Weights of a small GPT-style language model, trained from scratch on English Wikipedia.
Training: a variant of SOAP for these matrices, 2521 steps.
Each number is 128 + 32 x the weight over its row's rms, rounded and kept within 0 to 255. Layers, rows and columns count from 0. The size above them is the row's rms in percent of the matrix's.

# layer 3 MLP gate, 640x160, rms 0.064, rows 30-96, columns 0-31
size [ 98 105 101  95  98  91 107  98  97  98 104 107 110 101  96 106 109  90  96 101 103  94  97 102  99  95  95  96  97  98 102 100 108 106 111 104 111 102 105 103 109 107  99 107 106 101 110 107  95 102  95 109 100 104 100  99  94 105 105 100  85  91  98  99 111  99 106]
[[134 163 118 152 120  59  76 138  84  99 102 170 109 149  96  87 143 125 102 192 111 126 168 124 130 170 118 148 114 116 177 131]
 [147 192  75 170 148 135 108 168 120 145 177 122 137 151 181 149 128 139 124 130 149 112 166 125 152 145 147 157 157 191 140 106]
 [205 138 135 114  93 163 165 113 151 105 147 124 104 124 125 125 139 147  97  96 122 162 176  70  89 161 157 129 151 111 128  74]
 [152 167 110 113 154 141 143 130 101 121 146  91  55 163  68 107 141 120 102 190 109  96 193 121  89 142  87 186 149 142 120 118]
 [133 142 106 120  98 127 120 163  83 160 167 191  62  99 152  57 168 167 157 121 150 142 187 149  84 139 112 149  91  80  66 133]
 [129 129  80 137  89 135  90 142 121 118 166 110  68 119 149 122 103 196 153 155 148 113  91 146 124 173 177  78 167 123  97 126]
 [157 185 169 136 134  69  85 188 120 139 103  17 133 166 111 121 135 207  91 144 129  29 163 116 144 125 177 125 163 136 123 136]
 [125 116 113 171 116 120 144 126 154 115  93 171 144  90 133 144 133 142 122 154 214 157 111 135 185 104  92 101 175 126 135 160]
 [119 178 155 133 213  87 189 133  94  85 114 107 153 194  81  92 153 142 112 102  78 179 153  73 177  80 169 170 100 149 135 147]
 [102 121 174 156 103 160 180  99 128 158 129 133 162 163 128 151 135 105 132 182  95 127 164 113 178 181 150 154 162 141 164 108]
 [188 131 113 162 110  93 141 144  92 156  31  78 122 152 111  89  42 131 114  83 190 140 162 124 140  67  96  98  91 131 112 200]
 [172 190 150 158 102  65 164 142  87 147 133 182 138 184 126 172 122 139  99 111 127 120 143 145 169 151 142 108  64 130 127 126]
 [136 158 135 115 150 171  83 198 103 165 155 148 134  53  74 110 159  67  85 124 131 150  88 122 106 112 128 121 121 130 114 162]
 [104 111 146 103  94 144 134 163 148 186 128 113 170 124 131 154 106 169 142 142 172 111 157 116  74 158 160 116 110 133  76 103]
 [178 100 142  85 139 124 125 142 191  68 181  96 144  95 133 107 181 170 155  99 107 134 106  91 120 158  77  97 137 112 167 172]
 [ 90  50 144 148 131 191  75 143 136 124 119 113 117 157 108 128 120 113 138 134 113 148  93  87 139 146 146  55 150 148  96 165]
 [170 114 150 139 144 145 119 164 101 138 166 109 115 136 111 151 106 118 140 158 193 181 103 125 173 140 110 130 149 151 127 118]
 [150 188  96 126 132  78 126 159 156 131 148 139 114  86 102 103 145  92  94 104 108  90 117 101 116  92 161 107 127 146 139 144]
 [154 109 141 118 135  78 176 129 173 101 122 128 145 180 152 127 154 139  56 169 109 117 114 198  87  75 149 122 186 109 103 148]
 [145 162 159 109 134 194 166 145 123 171 158  95 131 148 119  93 128  76 104 147 113 109 174 109 130 110 149 161 156 142 117 130]
 [135 135 138 105 146 115  91 110 107 124 154 139 128 164 153  98  99 133 154 154 152 178 142 113  59 155  81 149  84 143 129 114]
 [192 108 204  74 143 102 122 119  81 147 126 154 147 168 118 129 141 134 129  78 163 135 148 130  82 162 155 174 108 167 127 122]
 [ 98  83 127 130 137  81 110 162  88  73  90 143 140 122 141 139 185 137 123 132 118 179 142 142  96 167  68  59 164 130  85 137]
 [ 57 149 115  99 145 144 126 156 145 158 119 121 164 110 196 125 124  65  72 128  90  90 102 111 122 132 117 113 151 148 111 161]
 [115 181 104 116  63  81 152  84  95 175 101 121  75  99 153 104 144 161 142 113 187  77 106 189 128 110 151 166 155 113 133  93]
 [139 112  95 113 142 189 110 114 133 192 130 125  81 136 104  78 104 187 139 103 112 148 146  77 151 125 134 146 137 157 156 162]
 [109 182 156 159 126 113 167 145 152 161  96  45  71 122 119 129 136 138  82 173  79 110 122 134 123 101 123 147 159 127 120 124]
 [ 67 150  79 152 161 115 143  85 110 126 110 130  86  83 124 137  49 141 108 115 162 207  73 140 156 115 181 112 195 116  99 116]
 [150 128 182 135 118  87  99 175 103 142 131 189  61 153 117 129 127 136 168 161  88 105 155  79  57 105 131 185 112 137  88  97]
 [107 114  89 184 181 135  81 176 121 137 174  81 121 181  85 164 116  96 118 174 107 163 137  31 158 136 153  91 160  81 186 174]
 [122 150 131 135 159 132 120 112 116 106 117 129 147 120 108 143 144  78 122 131 156  90 134 150 105 160 103 217 163 184 149 181]
 [134 167 109 144 129 152 131 121  94 102 171 163 100 172 124 176  85  82 150 130 172 201  85 138 112 116 122 140 103 145 132  82]
 [150 128 166 137 144  91 118 119 104 127 166 117 107 137 105 133 180 122 142 138  69  32  93 121  93 105 128 162 165 101 116 165]
 [139 111 109 111 150  60 157 162 104 115  95 116  83 146 131 161 105 147  88 120 139  68  89 118 106  99 160 104  87 187 106 102]
 [158 176 122 114 154 159 166 111 157 128 131 148 122 116  87 123 144 108 189 120 108 173 157 169 215 189 113 124 126 125 144 147]
 [ 98 141 117 134  71 134 191 135 110 167 110 100 176 118  77 171  68 116 166 131 149 103  97  99 102 158 150 116 120  62 166 103]
 [111 153 111 137 150 122 165  72 124 113 136 191 172 136 136  94  79  86 125 151 201 124 142 182 132 125 165 182 133  57  92 135]
 [ 68 137  91  89  88  99 148 142 222  75 170 122 168 156 109 121  97 167 160 158 178  98 172 108  78 175 118 175 125 157 176 119]
 [148 124 171 121 136  96 101  76  66 132 160 122 143 181 175 113 115 102 121 178 181 165 132 134  96 157 156 123  98 175  73  93]
 [128 183  99 144  72 117 130 111 129 127  67 111  91 158 101 121  86 169 138  94 161  63 116  86 106  88 132 169 148 150 117 144]
 [ 96 157 117 148 139 129 114  52 144 142 115 122 127 154 155 116  89 138 156 165 105 135 117 119  99  79 118 114  94 196 142  98]
 [120  92 149 179 138 148 159 122 135 149 156 168 164 146 173 118  99 155 175 132 116 105 101 159 132 150  97 163 157 104 144 166]
 [159 113 149 123 124  95 111  51 149  98 145 132 146 119  51 167 115 108 103  81 162  81 149 123 187 131 100 139  70 158 121 124]
 [110 142 140 124  65 110 116 114  99 123 109  91 122 165 139  79  80  86 132 103 133 106 168  79 112 153 100 138 117 170 120 169]
 [103 109 115 185 143 125  75 110 101 178 154 151  62 107 172 129 135 112 108 120  81 110 132 122  58 193 118 167 148 142 124  87]
 [100 131 133 121 121 138 139 147 113 166  96 120 121  96 112 139 120 181 120  92 127 140 102  79 208 133 126 119 169 156 119  87]
 [124 139 161  97 113 121 106 142 134 114  86  64 146 134 187 173 137 110 112 132 109 117 131 123 147 121  58 152 129 113  63 197]
 [132 132 134 156 149 159 126 121 166 103 146 111 123 146 136 135 160 133 137 138 103  40 128 103 134 136 126 106 170 112 134 111]
 [140 150 139 101 137 129 178 127 148  93  83  71  22 167 110 110 113 131  85 128 116 113 182 165 146 100 145 109 131 118 196 148]
 [112 154 118  70 151 148 184 152 126 100  99 188 114  89 173  51 118 102 116 182  97 117 133  89  84 143 123 187 118 115 166 160]
 [186 155 112  78 137  95 151 157 129 178 130  89 124 140 105 111 129  78 185 149 168 212 131 106 152 130 172  85 177 103 131 181]
 [ 80 161 169 109 139 189 122 101 109 102  44 128 109  88  89  68 117 103 107 154 119 143 179 170 172 110 143  74 119 133 135  68]
 [170  70 106 130 172  47 114  76  93  68 123 130 144  93  69 120 127 103 133 149 187 150 113  84 135 108 144 119  92 168 140 164]
 [ 54 104 149 170 179 164 123 137 142 122 101 147  42 131  60 169 118 134  30  65 120 150  65  59  75 168  98 109 118  65 101 195]
 [160 136 115 135 161  95 109 123  83 124 121 121 180  88  69 156 181 116 148 128 130  78 101 207 146 143 102  48 128  87 199  83]
 [143 162 164 179 197 160 184 173 114 151 142 129 157 100  84 139 155 132 140 120 128 136 125 119 118  99 136 159  99  58 137 141]
 [119 151 150 162  96 140  95 134 114 102 111 127 196 104 121 142 211  85 154 171 129 173  90  96 162  95  71 133  89 118 106 169]
 [145 122 103 150 171 192 172 144 132 171 132  93 133 132 157 123 169 125 169 112 164 117  87 181  95 180 160 152 127  39 118 106]
 [159  98 160 153 102  60 148 123  92 144 190 132 111 139  74 148 113 115 103 195 136  79  97 156 152 104  71 132  85 122 106 148]
 [189 156 106  94 124 144  85  77  85  80 135 165 189 120  75 148 164 147 110 123 159 133 149 135 150 119 118 160 105 119 151 162]
 [ 94 134  75  64  86 154 211  83 115 162 193 151 123 146  98 161  95 133  84  99 137 142 119 135  95 119 102 138 170 132 212  81]
 [131 167 158 159  94  87  96 125  99 149  78 106 113 104 101 107 146 128 200 131 139 143 150 107 109 147 161 126 122 122 133 153]
 [ 75  71 172 155 112 168 175 100 132 143 136 128 139 133  64 195  95 118 107  79  91 184 117  94 118 126 145 138 184  75 117 136]
 [150 100 127 135 141 102 130  86  86 125 154 209  72  66 138 161 117  93 184  42 106 106 191 149 104 123  97 160  89 121 121 107]
 [115 112 124 148 168 156 183 152  94 101 139 128 157 108  55 102 128 104 106 144 152  88  87 146 179 126  71 108 128 128 118 131]
 [139 138 115 149 138 110 188 164  92 137 198 127 125 153 121 139 117  88 171 145  78 131  99 128  98  98 147 121  84 120 125 207]
 [119 171 178  87 142  94 105 150 102 169 103 126  68 166  83 133 151 147 104 104  94 148 153  76  88 118  84 115 147 130 109 184]]
# layer 3 MLP up, 640x160, rms 0.0616, rows 30-96, columns 0-31
size [104 113  85  98  93  99 107 101  96 105 107 103 107  98  98  96 116  96 101  97  99 104 105 101 100 101 104  97 103  95 111  93 108 106 108  96 109 102 100 100 111  83 100 105 102  97 101 106 100 108  99 108 105 107  97 102  96 103 107  96  97  96  93  98 106 103 103]
[[ 82 142  68  63 173  73 125 138 147  77 117 161 119  76 137 158 108 110 166 181 103  78 148 139  54 150  76  93 183 128 166 121]
 [118 173 121 127 130  99 145  83 127 154 111 109 130 145 100 108 175 134 106 130 145 151 110 127 123 178 131 200 141  96  85 118]
 [ 78  92  83 144 119 174 125 132 131 103 129 170 110 185 124 190 131 141 147 141 147 103 110 183 130 100  88 139 125 170  97 167]
 [136  85 136  90 160 185 146  69 132  90 101  57 149 160 157 139 114 129 139  86 174 129  67 182 135 125 140 107 115  77  82 104]
 [107 151 149 158 121  97 132  86 110 130 121 119 135 142 138  98 123  96 148 105 147 117 169 151 179 137 109 103  90  90 122 129]
 [105 158 112 135 162  84 153 120 109 158 139 157 163 122  74 153 201 124 105 106 114 140  81  92 133 105  78 177  71 114  98 143]
 [146  97 202 183 156 188  90 203 136 138 143 121 160 174 132 137 100 153  98 139  93 158 122 138 179 134  54  91 129 122  57 165]
 [150 145 134 194  94 128  95 164  70 143 146 169 146 124 166 126 154 122 102 100 122 131 113 125 112 144 118  89 166 150 139 198]
 [131 165 102 123  98 176 133 140 164 116 123 116 145 106 129 118  70 114 152 173 129 140  93 178 121 191 137 151 129  86 120  97]
 [144 128 148 150 109 150  98 120 127 114 142 103 178 117 170 111  54 151 162 142 145  74 120  79 124 127 156 145 178 110 106 125]
 [ 83 186 103 133  97 170 106 106 148 120 112 132 172 154  79  82 124  88 154 167 108 104 170 152 170 119 123 117 160 143 160 131]
 [132 157  80 137 109  98 168 161 101  73 119 141 112 175 138 141 168 125 124  84  88 146 132 148 117 148  81  95 108  48 119 194]
 [160 118 123 133 138 134 125  81 173  81 221 153 149 101 165 164 142 175 100 144 147 138 149  81 120 163  81 130 129  85 127 100]
 [145 113 148  96  74 128 169 135  85 102  99 157 118 108 120  92 154 133 125 133 103 127  49 122 188  98 152 110 136 139 154  70]
 [131  97  80 132 133 121 122 107  99 139 148 146 157 115 159 144 147  92 189 157 118  79 192 133 119 119 119 114 134 161 128 133]
 [163 189 150 148 101 128 162 155 184 107 162 109 178 144 180 133 140 133 103 132 140  93 104 172 101 102 118 207  54 137 123 151]
 [208 172 151 102 123 122 171 132 141 169 204 108 177 136  57 154 131 128 210 168 123 125  69 120 145 106 119  96 100 107 129 145]
 [ 66 127 113 137 121 125 109 154 112 123 195 148 103  32 131  90 139  88  86 113 134 112 138  76  90 143 131 176 144 151 128 152]
 [146  58  99 169 127 147 123 139 162 133  81 109 118 130 169 116 147  81 115 141 130 149 109 161 125  92 144 104 135 113 124 151]
 [113 135  65 178  82 149 101 118  94 133 100 132 114 120 117 160 134 134 133  98 128 119  61 104  92 125 138 152 124 161 147 220]
 [158 179 127 148 124  86 157 169 136  65 153 126 120 114 139  80 117 103 141 147 136 133 207  97 167 127 173 133 158 131 138 163]
 [138 168 131 126 158 124 161 125 182 175  98 113 164 181  96 135  91  87 112 119  99 131 152 139 114 120  97 187  80 116 127 129]
 [ 87 137 111 170 128 124 152  97 174 100 120 172 150 128 118 101 142 132 132  94 122 123 107 141  69 172 110 120 111 187 143 116]
 [125 138 139 108 124 233 116  97 106 206 172 106 121 119 144 130 122 146  93 135 140 112 149 105 156 133  56 100 103  96 134 191]
 [148 104 140 163 154  51 140  89 102 115  83 108 116 133 169 143 158 130 138 102 157 160 162 187 184 107  76 122  96 121 119 146]
 [143 155 117  95 103 108 122 107 145 154 119 147 118 140 107  55 129 126  90  57 119  89 135 149  97  92 102 101 114 161 166 120]
 [171 131  94 101  83 112  84 112  91 140 139 128 168 147 145 128  81 180 117 132 159 136 103 155  65  92 129 133 139 141 189  98]
 [118 147 131 142 117 107 136 136 173 183 190  86 131 113 124 104 142  91 113 154 161  97 123 107 175 153 113 138 139 117 174 153]
 [193 120  94 100 100 158 171  91 103  69  81 159  48 195  93 104 181 175 136 132  81 193 142 109 186 122 145 131 139 115 143 104]
 [201 120 163  69 104 100 120  92 121  81 115 111  85 131 101 120 117 154 129 149 139 123 150 129 108 191  86  95 186 181  88 151]
 [167 117 121 101 151 130 155  90 118 124 101 110 110 148 104 129  91 140 150 136 152 118 138  96  92 158 146 136 115 156 138 118]
 [122 127 129 138 114 132 125 150 196 124 137 159 130 159 108 185  54 185 128 124 119 141 145  79 171 152  98 112 189 105 187 104]
 [156 151 165 102 112 123 189 107  96 135 178 131 163  49  63 106  79 154  85 163 141 154  84 105 128 159 165 132 169 110 158  97]
 [156  90 138  85 172 110 163 129  91  82 112 143  72 157 153 175 167 112  93  89 161  87 133 172 146 129 117 115 103 186 176 121]
 [109 117 133  96 122  76 138  99  98 131 101 142 100 121 186  97 115 116  73  79 134 139 105  90 109 118  88 110  76 156 171 121]
 [130 107 136 101  92 143 171  79 169  86  87 147 144 190 137  80 153 108 163 141 174 135 140  86  90 149  51 119 146 142 149 108]
 [130 200 122 151 163 163 178  97 187 108  55 187 116  91  66 150  63 128 175 139 103 139  94 156 151 138 104 170 130 154 110 120]
 [ 94 118 124 154 148 161  38 134 147 157 124 143 147 111  88  71 157 196 143 159 111 177 124 125 120  80 192 156 127 136 110  82]
 [127 131 152 125 126 110 143 128 131 140 163 104 157 148 141 115  98  96 117 184 162 142 126 126 120 123 133 169 106 113 141 119]
 [164 150  75 163 147 110 154 111 124 154 160 191 160 176 126 108 101  60 102 177 149 165 138 150 122 151 137 113 115 113 163  44]
 [128 184 131 132 109 146 122 142 163 109 153  94 141 101  93 143 111 120 119 156  57 174 135 143 130 139 109 135 117 122 121 134]
 [ 92  43 135  88 162 130  89  88 143 151 183 145  87 129  74 117 163 157 189 128  99 107  93 126  99 187 109 104 203 115 120 127]
 [163 101 149 110 192 143 121 122 189 153  92 157 100  72  89 118 176  84  67  78 150 109 105  95 130 143 100 168 135 127 191 136]
 [ 99 165 109 142 122  89 132 175 155 142 125  95  96 100 110 126 139 186 141 141 132  82 177  78 143 150 144 150 116 102 157 165]
 [137 120 137 122 138 125  75 109 108 117 157 151 188  70  80 137 198 174 159 204 132  80 108 145 113 109 159 164 194 157 165 115]
 [144 106 152 108 106 111 123 157 133 151 132 132 121 138 133 140  80  94 107  67 158 117 109 122 138 192  87  72 118 176 153 112]
 [ 89 139 125 152 138  65 113 151 134  86 101  99 162 141  93 105 124 141 159 164 137 112  96 149 142 118 148 165 190 140 143 147]
 [109 146 116 133 108 109 101 166 168 136 176  86 101 110 106 179 138 123  83 153  64 155 143  96  91  84 173 120  92 142  81 152]
 [ 72  95  76 118  73 161 185  88 178 149 140  98  98 138 105 111 103  95 210 125 123 154  96 126 115  57 169 132 142 104  91 147]
 [ 99 149 100 147 187  79  86 129 174 132 144 144 141 144 162 193 152 141 152  90 104 153 135  97 140 159  83 154 131 122 158 133]
 [117 134 130 113  34  71 191 157  97 119 154 145  65 171 110 100 129  97 190 137  79 147 121 116 122 142  88  77  73 141  71 202]
 [124 162 178 141  81 160 159 168  93 135 108 168 166  86  76  83 174 140 191 112 118  78 130 148 155 146 164 127 127 154 162 123]
 [112 133 108 118 117 141 104 114 168 122 162 171 115 189 186 125 174 111  95 174 165 179 135 144 124 202 127 178  60 119  77 140]
 [160 153 191 141 178 132 134 109 108 182 120 159 111 113 167 127 131 152 145 182  98  84 187 157 131 161 131 140 141 125 102 136]
 [125 145 186 129 101 122 171 169 177 133 128 135 127  81 119  62 111 133 114  55  76 137 155 150 126  82 101 111 120 175  99 115]
 [124 170 140 140 138 139 124 142 106 123 127 120 117 133 142  95 127  83 134 116 163 143  91 140 184 170 133 120  99 168 162 186]
 [ 72 158  98  85 107 143 113 180 109 148 126 173 102 145  81  81 132 179  90  70 166 114  83 177 150 129 121 109 155 156 184  82]
 [ 86 112 183 137 189  74 127 138  74 167 131 139 122 150 146 139 152  91 122 153 107 164  84 162 125 177 144 143 122 115  50 104]
 [121 106  81 118 132 107 105 153 139 134  58 183 124 151 120 146 113  71 130  90 110  81 129  99  69 129  76 130 113 137 125 116]
 [159 167 152 136 107 164 161 129 108 131 124  96  86 215 102 110 151 148 161 127 148 156 114 142 157 122 151 149  91 167 130 159]
 [133 187 100 139 102  98 214 165 117 135 147 132  94 178  92 154 174 125 117 129 128 137 136 131 151 110 106 114 147 150 209 103]
 [112 115 101 139 132 169  90 194  93 143 109 162 162 121  87 180  72 137 140  83 170 128  78 106 101 155 124 118 163  85 130  97]
 [137 114 162 169 119 159  91  75 136 122 182 106  92 109  90 214 187 128 136 119  81 130 112 141 151 135 178 179 128 138 170 122]
 [148 116  60  94 128 134  91  78 120 105 186 124 108  66 104 153 120 128 164  90 162  86 135 138 164  91 133 184 130 133 106 104]
 [114 116 111  72 142 140 178 125 108  79 119 121 130 126  94 105 125  90 140 100 153  78  90 149 131 186  96 111  79 121 110 126]
 [147 136 119  73 113 182 176 156 115  86  97 131 122 207 170 149 182 198 181 106  93 126 138 122 198 161  83  95 133 155 147 130]
 [132 191 131 106  80 101 142 128 121 139 100 129 129 122  65 132 161 143 163  98 174 120 183 136 135 159 182 175 163 134 185 106]]
# layer 3 MLP down (transposed), 640x160, rms 0.063, rows 30-95, columns 0-31
size [103  94  86 100  98 102 109 101  97  95 102 102 106  95 104 102 117  96 100  97 106  93 103 104 102  91  95  96 103  96 101 104 107 101 106 101  96  96  98  96 105  91  98 106  97 104 101 104 100  99 106 102 105  96 100  96 100 104 102  97 103  94 103 103  97 103]
[[162 135  82  88 154  99  71 157 175  94 148  97 167 121 152 177 112 109 126 156  68  49 117 180  86 185 112 131  96 147 151 149]
 [143 127 161 100 119  78  94 192 143 129  90 148  70 160 143 126 122  73  95 141 100  86  58 106 151 134 100  91 116 178 160 137]
 [ 89 116  85 138  82  34 138 109 136 126 166 121 151 145 123  97  99 124 129 113  63 118 131 157 124 111  93  74 149 131  74 146]
 [167 136 177 132 103 109 130  37  94 140 103  74  80 194 161 185 140 140  87 156 144 168 146 153 147 123  91  79 135  95 139 197]
 [136  98 157 179 167  86 134 128 163 141 165 101 149 148 105 129 155  97 159 137 142 113 135 130 165 104 152 108 171 128  89 144]
 [107 181  67 149 142 111 143 176 138  97 118  93 107 137  60  98 183 110 100  91 121 106  71 109  98 188  96 168 164 150 165 135]
 [ 44 140 104  92 105 156 173  94 123 126 150 139 135 141 164  90 144 129 139 120 106  66 113 135 172  72  97 132  94 168 133 130]
 [173 107 139 129 156 179 151 101 144  96 133 108 172 141 158  95 116  86 105 160 140 203 116 129 180 113 122 117 166 149 131 143]
 [115 121 133  97 120 151 121 152 161  74 111 118 155  64 124 133 115 162 140 100  56 164 100 177  48 139 113 165 185 188  93 117]
 [132  87 149  76 126 108 151 124 100 143 151 117 105 159 144 102  88 115  76  74 104 204 132 164 167 159 105 162  97 123 131 121]
 [ 82 148 138  61 131 162 185 117 138 116 151 125  98 151 119 102  91 143 148 122 109 176 139 142  86 175 123 112  84 175  94  64]
 [179 140 195 175 113  93 145 175  97  94  75 106  76 125 126 102 127 151 117 112  84 142  59  87 122 107 102 170 102  76 173 154]
 [156 160 120  94  56 123 111 127  86  95 158 160 171 123 152 128 126 102  82  94 107 177 124 149 162 113 114 152 145  93 128 114]
 [ 96 171 149 141 157 146 124 133 169 112 162 150 125 185 133  85 126 182 106  75 145 166  94 139  84 111  96 100 109 104 114  53]
 [106 131 141  52 115 149 200 115 163 106 146 135 217 178 152 156 118 100 183 156 139 104 142 181  83 163 117 185 138  98 112 176]
 [133 149 112  99  87 131  88 156 146 118 111 129 104 181 176 136 171 100 133 110 104  36 113 114 143 117 103 112 161 144  26 133]
 [158  77 131 119 108 124 114 151 160 163 122  92 125 177 115 112  93 135 166  96 100 163 135 142 112 104 117  92 148 174  90 140]
 [126  42 121 111 141 101  99 153 136 161 160 184 103 161 153  95 118 186 126  69 117 129 101 147  76 109 150 172 152  58 150 152]
 [103 154 116 145 150 168 152 130 129 147 207 140 171 121  95 137 153 130 170 115 100 141 135 160 153 116 138 162 137 156 167 106]
 [103  57 105 114  70  64 105 152 164 139 159 124 127 141 129 145 128 172  97 105 125 168 124 107  87 103  84 147 152 110  81 116]
 [ 81  88  93 113 102 125 199 158  90 149 129 138 126 170 137 138 163 170  73 136 123 111 115 115  41 153 151 195 163 132 208 102]
 [149 174 158 108  45 144  93 172 191 119 114 148 107 106 153  87 146 107 108 182 100  72  77 108 142 119 167  85 143 124 118 106]
 [104 104 130 148 175 140 149 169 132 188 166 130 189  95 146 147 125 151 130 167  90 100 128 125 123 167  99 124  90 136  65 100]
 [ 73 143 112  71 106 184 128 139  98 140 107  95 150 108 107 143 149 154 143 143 101 145  48 108 168 141  80 148  63 142 147 167]
 [118  72 141 137 177 107 132 125 143 104  75 121 129 153 143 101 115  83 172  78 111 159 103 154 151 132  94 120 107 163 128 134]
 [138 153 126 126 173  97 107 175 103  83 154 113 143  87 125 136 107  66 157 136 104  66 125 103 108 217 157 151  86 149  87 113]
 [110 140 161 140 144  32 165  96 123 118 175 135 122 166 122 128 137  61  82 124 134  94 131 162  64 164  84  88 134 112 132 191]
 [ 71 146 123 105 142 150 126 115 178 136 154 206 141 110 176  81 109 168 169 150 162 147 142 113 128 151 149 125 120 139  87 161]
 [136  98 159  70 172 131 110 129 114 185 106 148 119  89 105 135 100 148  61 165 133 122 169 139 137 143 141 174 165 155 137 150]
 [156 118 152  63 128 101 154  99 147 157  97  60  98  96 143 179  97 174 176 119 141  84 150 199 166 107 136 133 122 142 124 112]
 [103  95 190  52 147 117 151 166 149 159 108  59 121 121  63  99 162 165 115 107 143 184 155 117 125 149  95 185 142  87 162 104]
 [134  90 117 117 136 116 127 128 127 102 125 115 107 120 149 135 116 107  94 106 169  49 126 135 184 123 123 147 171 103 101 125]
 [141 111 122 161 102 101 140 146  79 162 106  82 107 193  96 112 119 104 116 121 141 135 134 107 102  94 101 135  61  96 130  95]
 [136 121 138 114 118 102  63 135 156 169 166 183 164 143 223 109  85 134 189 153 137 141 153 197 100 131 125 112  88 121 165 107]
 [ 93 127 171 130  69 180 141 132 140  55 154 136 172 158  97 115 143  95  59 120 127 104 151 145 148 146  89  80 167 100 146 198]
 [ 94 158  63 179 171 164  86 168  97 130 134 122 150 161 110 141 100 175 123 143 152  97 135 103 109 137 133  88 172 150 140 147]
 [164 151 181  87 104 123 116 127 112 109 123 111 167 122 123 143 117  97 154 129 181 144 139 137  79 105 188 177  99 141 149 174]
 [183 131 118 133 160 120 181 116 122 149 152 120  89 123 147 186 188 131 163 139 125  59  81 152 139 148 122 136 143 120 109 169]
 [136 111  67 132 176  81 145 150 166 153 118  98 149 128  97  97 164 119  97 144 109 147 143  96 196 145 128 156 128 143 115 149]
 [150 145 137 120 124 139 153 132 134 133 134 111 105  88 122 118 141 115 140 146 121 131  96  85 123 115 155 155 126 172 112 197]
 [139 114 110 185  94 136 114 105  80 152  70 145 125 173  69 167 114 146 110 125 113 117 133  94 129 109 152 130 153 139 168 160]
 [125  65  83 153 121 101 154  71 178 126 131  99 111 106  77 136 161 129 140 156  97 124 154 101  87 119 140 180 125 127 168  64]
 [133 128 147 127 102 116 105 127 114 138 128 172 145 111 158 110 158 157 152 132 128  70 176 171 101 128  80 154 112 125 120 147]
 [180 137 147 126 163 133 110 146  96 194 126  95 135 131 145  66 138 102 122 110 146 141 142 183 169  87 122 175 109 196 152 147]
 [152 102 179 114 146 149 159 114 169 134 106  69 164 168 123 115  96  96  72 116 104 124 176 108 155 138  91 148 127 144  94 154]
 [157 153 126 134 148 128 108 138  66  77 113 119  61 202 120 113 206  39 143 106 126 124 118 110 131 116 139 143 126 141 103  67]
 [136 144 111 110 140 123  52 109 188 108 137 133  87 184 157 108 118 140 171 131  94  88 139 134 140 163 137 159 118  73 154 131]
 [ 95 107 167 132 130 135  70 149  63 128 140 108 126 117 111 126  84 137 125 157 167  99 164 156 100 109 170 113 184 157 113 112]
 [103  98 105 184  68 184 136  93  92 120 126  93 101 117  81 166 143 119 144 212 114 176 113 153 132 170 152 143 156 206  74 171]
 [ 71 140  91 128 145 100 135 134  93 112 105  78 121 149 143  94 107 135 141  76  73  90 150 190 134 122 100 116  98  73 118  99]
 [ 82 118 207  94 102 130 124  76 127  91 158 120 157 159 123 142  90  76 175 125 109 108 123 112 108 107 119 162 146 154  91 122]
 [203 135 143 108  90 219 157  71 119  99  77 118 128 143  36 124 210 126 138 118 140 105 112 116 118  99 136  97 167 158 106 146]
 [135 194  93 160  99  88 103 142 112  99 139 120 150 163 157 122 187 185 116 110 164 108 147 174 162  92 105 101 136 146 166 155]
 [103 165  52 145  79 185  73 121  96 108 179 109 159 123 126 153 158 120  59 121 153 138  55 166 119 131  68 134 133 184 149 105]
 [127 136 133 127 150 103 115 120 116 109  86 153 102 102 147 158 121 184 124  48 106 144 113 163 145 142 167 146  88 137 113 156]
 [152  96 151 174 111 200 123  98 153 183 117 164 136 208  81 130  78 154 138 122 141 147 132 114 128 154 130 129 173 135  96 152]
 [ 67 115 129 119 107 151 125 101  79 197 119 140 126 132 127 113 139 185  84 144 113 159 141 184 121 113 128 144 129 138 181  87]
 [166 119 153 140 111  80 117  96 124 132 113 180 110 150 121 158 114 118  77 135  77  74 160 134 171 118 158 128 130 162 154 133]
 [112 126 154 148  96 155 110 154 130 169 154 129 150 128  68 125 175 166 100 133 172 130 129  62 125  81 136 113 170 165 125 136]
 [127 137 169 120 116 164  97 125 155 110  92 150 129 168 140 181 191 164 171 170 133 145  77 144 121 105 104 144 109 131 123 190]
 [163  59 152 150 147 149 134 114 103 113  77 107  93 125 127 131  91 138 150 128 128  95  90 164 144 141 138 153 107  99  36 100]
 [177 101 156 137 150 123  81 158 129 113 156 144  93 198 101 118 189 101  64 133 104  64 132 110 118 131  87 114 122  81 114 166]
 [137 187  94 111 139 137  99 143 113  63 130  89 124 137 193  80 146 122 106 191 126 108 129 149 118  60 131 129  94 177 104 133]
 [197 110 132 121 131 120 188 136  91 137 133 102 186 113 122 107 140 150 100  83 172 155 126 119 101 107  75 117 108  80 102 149]
 [134  82 121 110 109  92  73  67  61  83 107 142 142 131 149 103  80 155 154 173 143 143 168 128 138 115 154 102  63 108 104  76]
 [ 43 171 108  91 166  72 127 152 178 135 178  89 188 158 109  89 175 162  97 153 119 137  98 160 151 145  72 169 141 131  91  95]]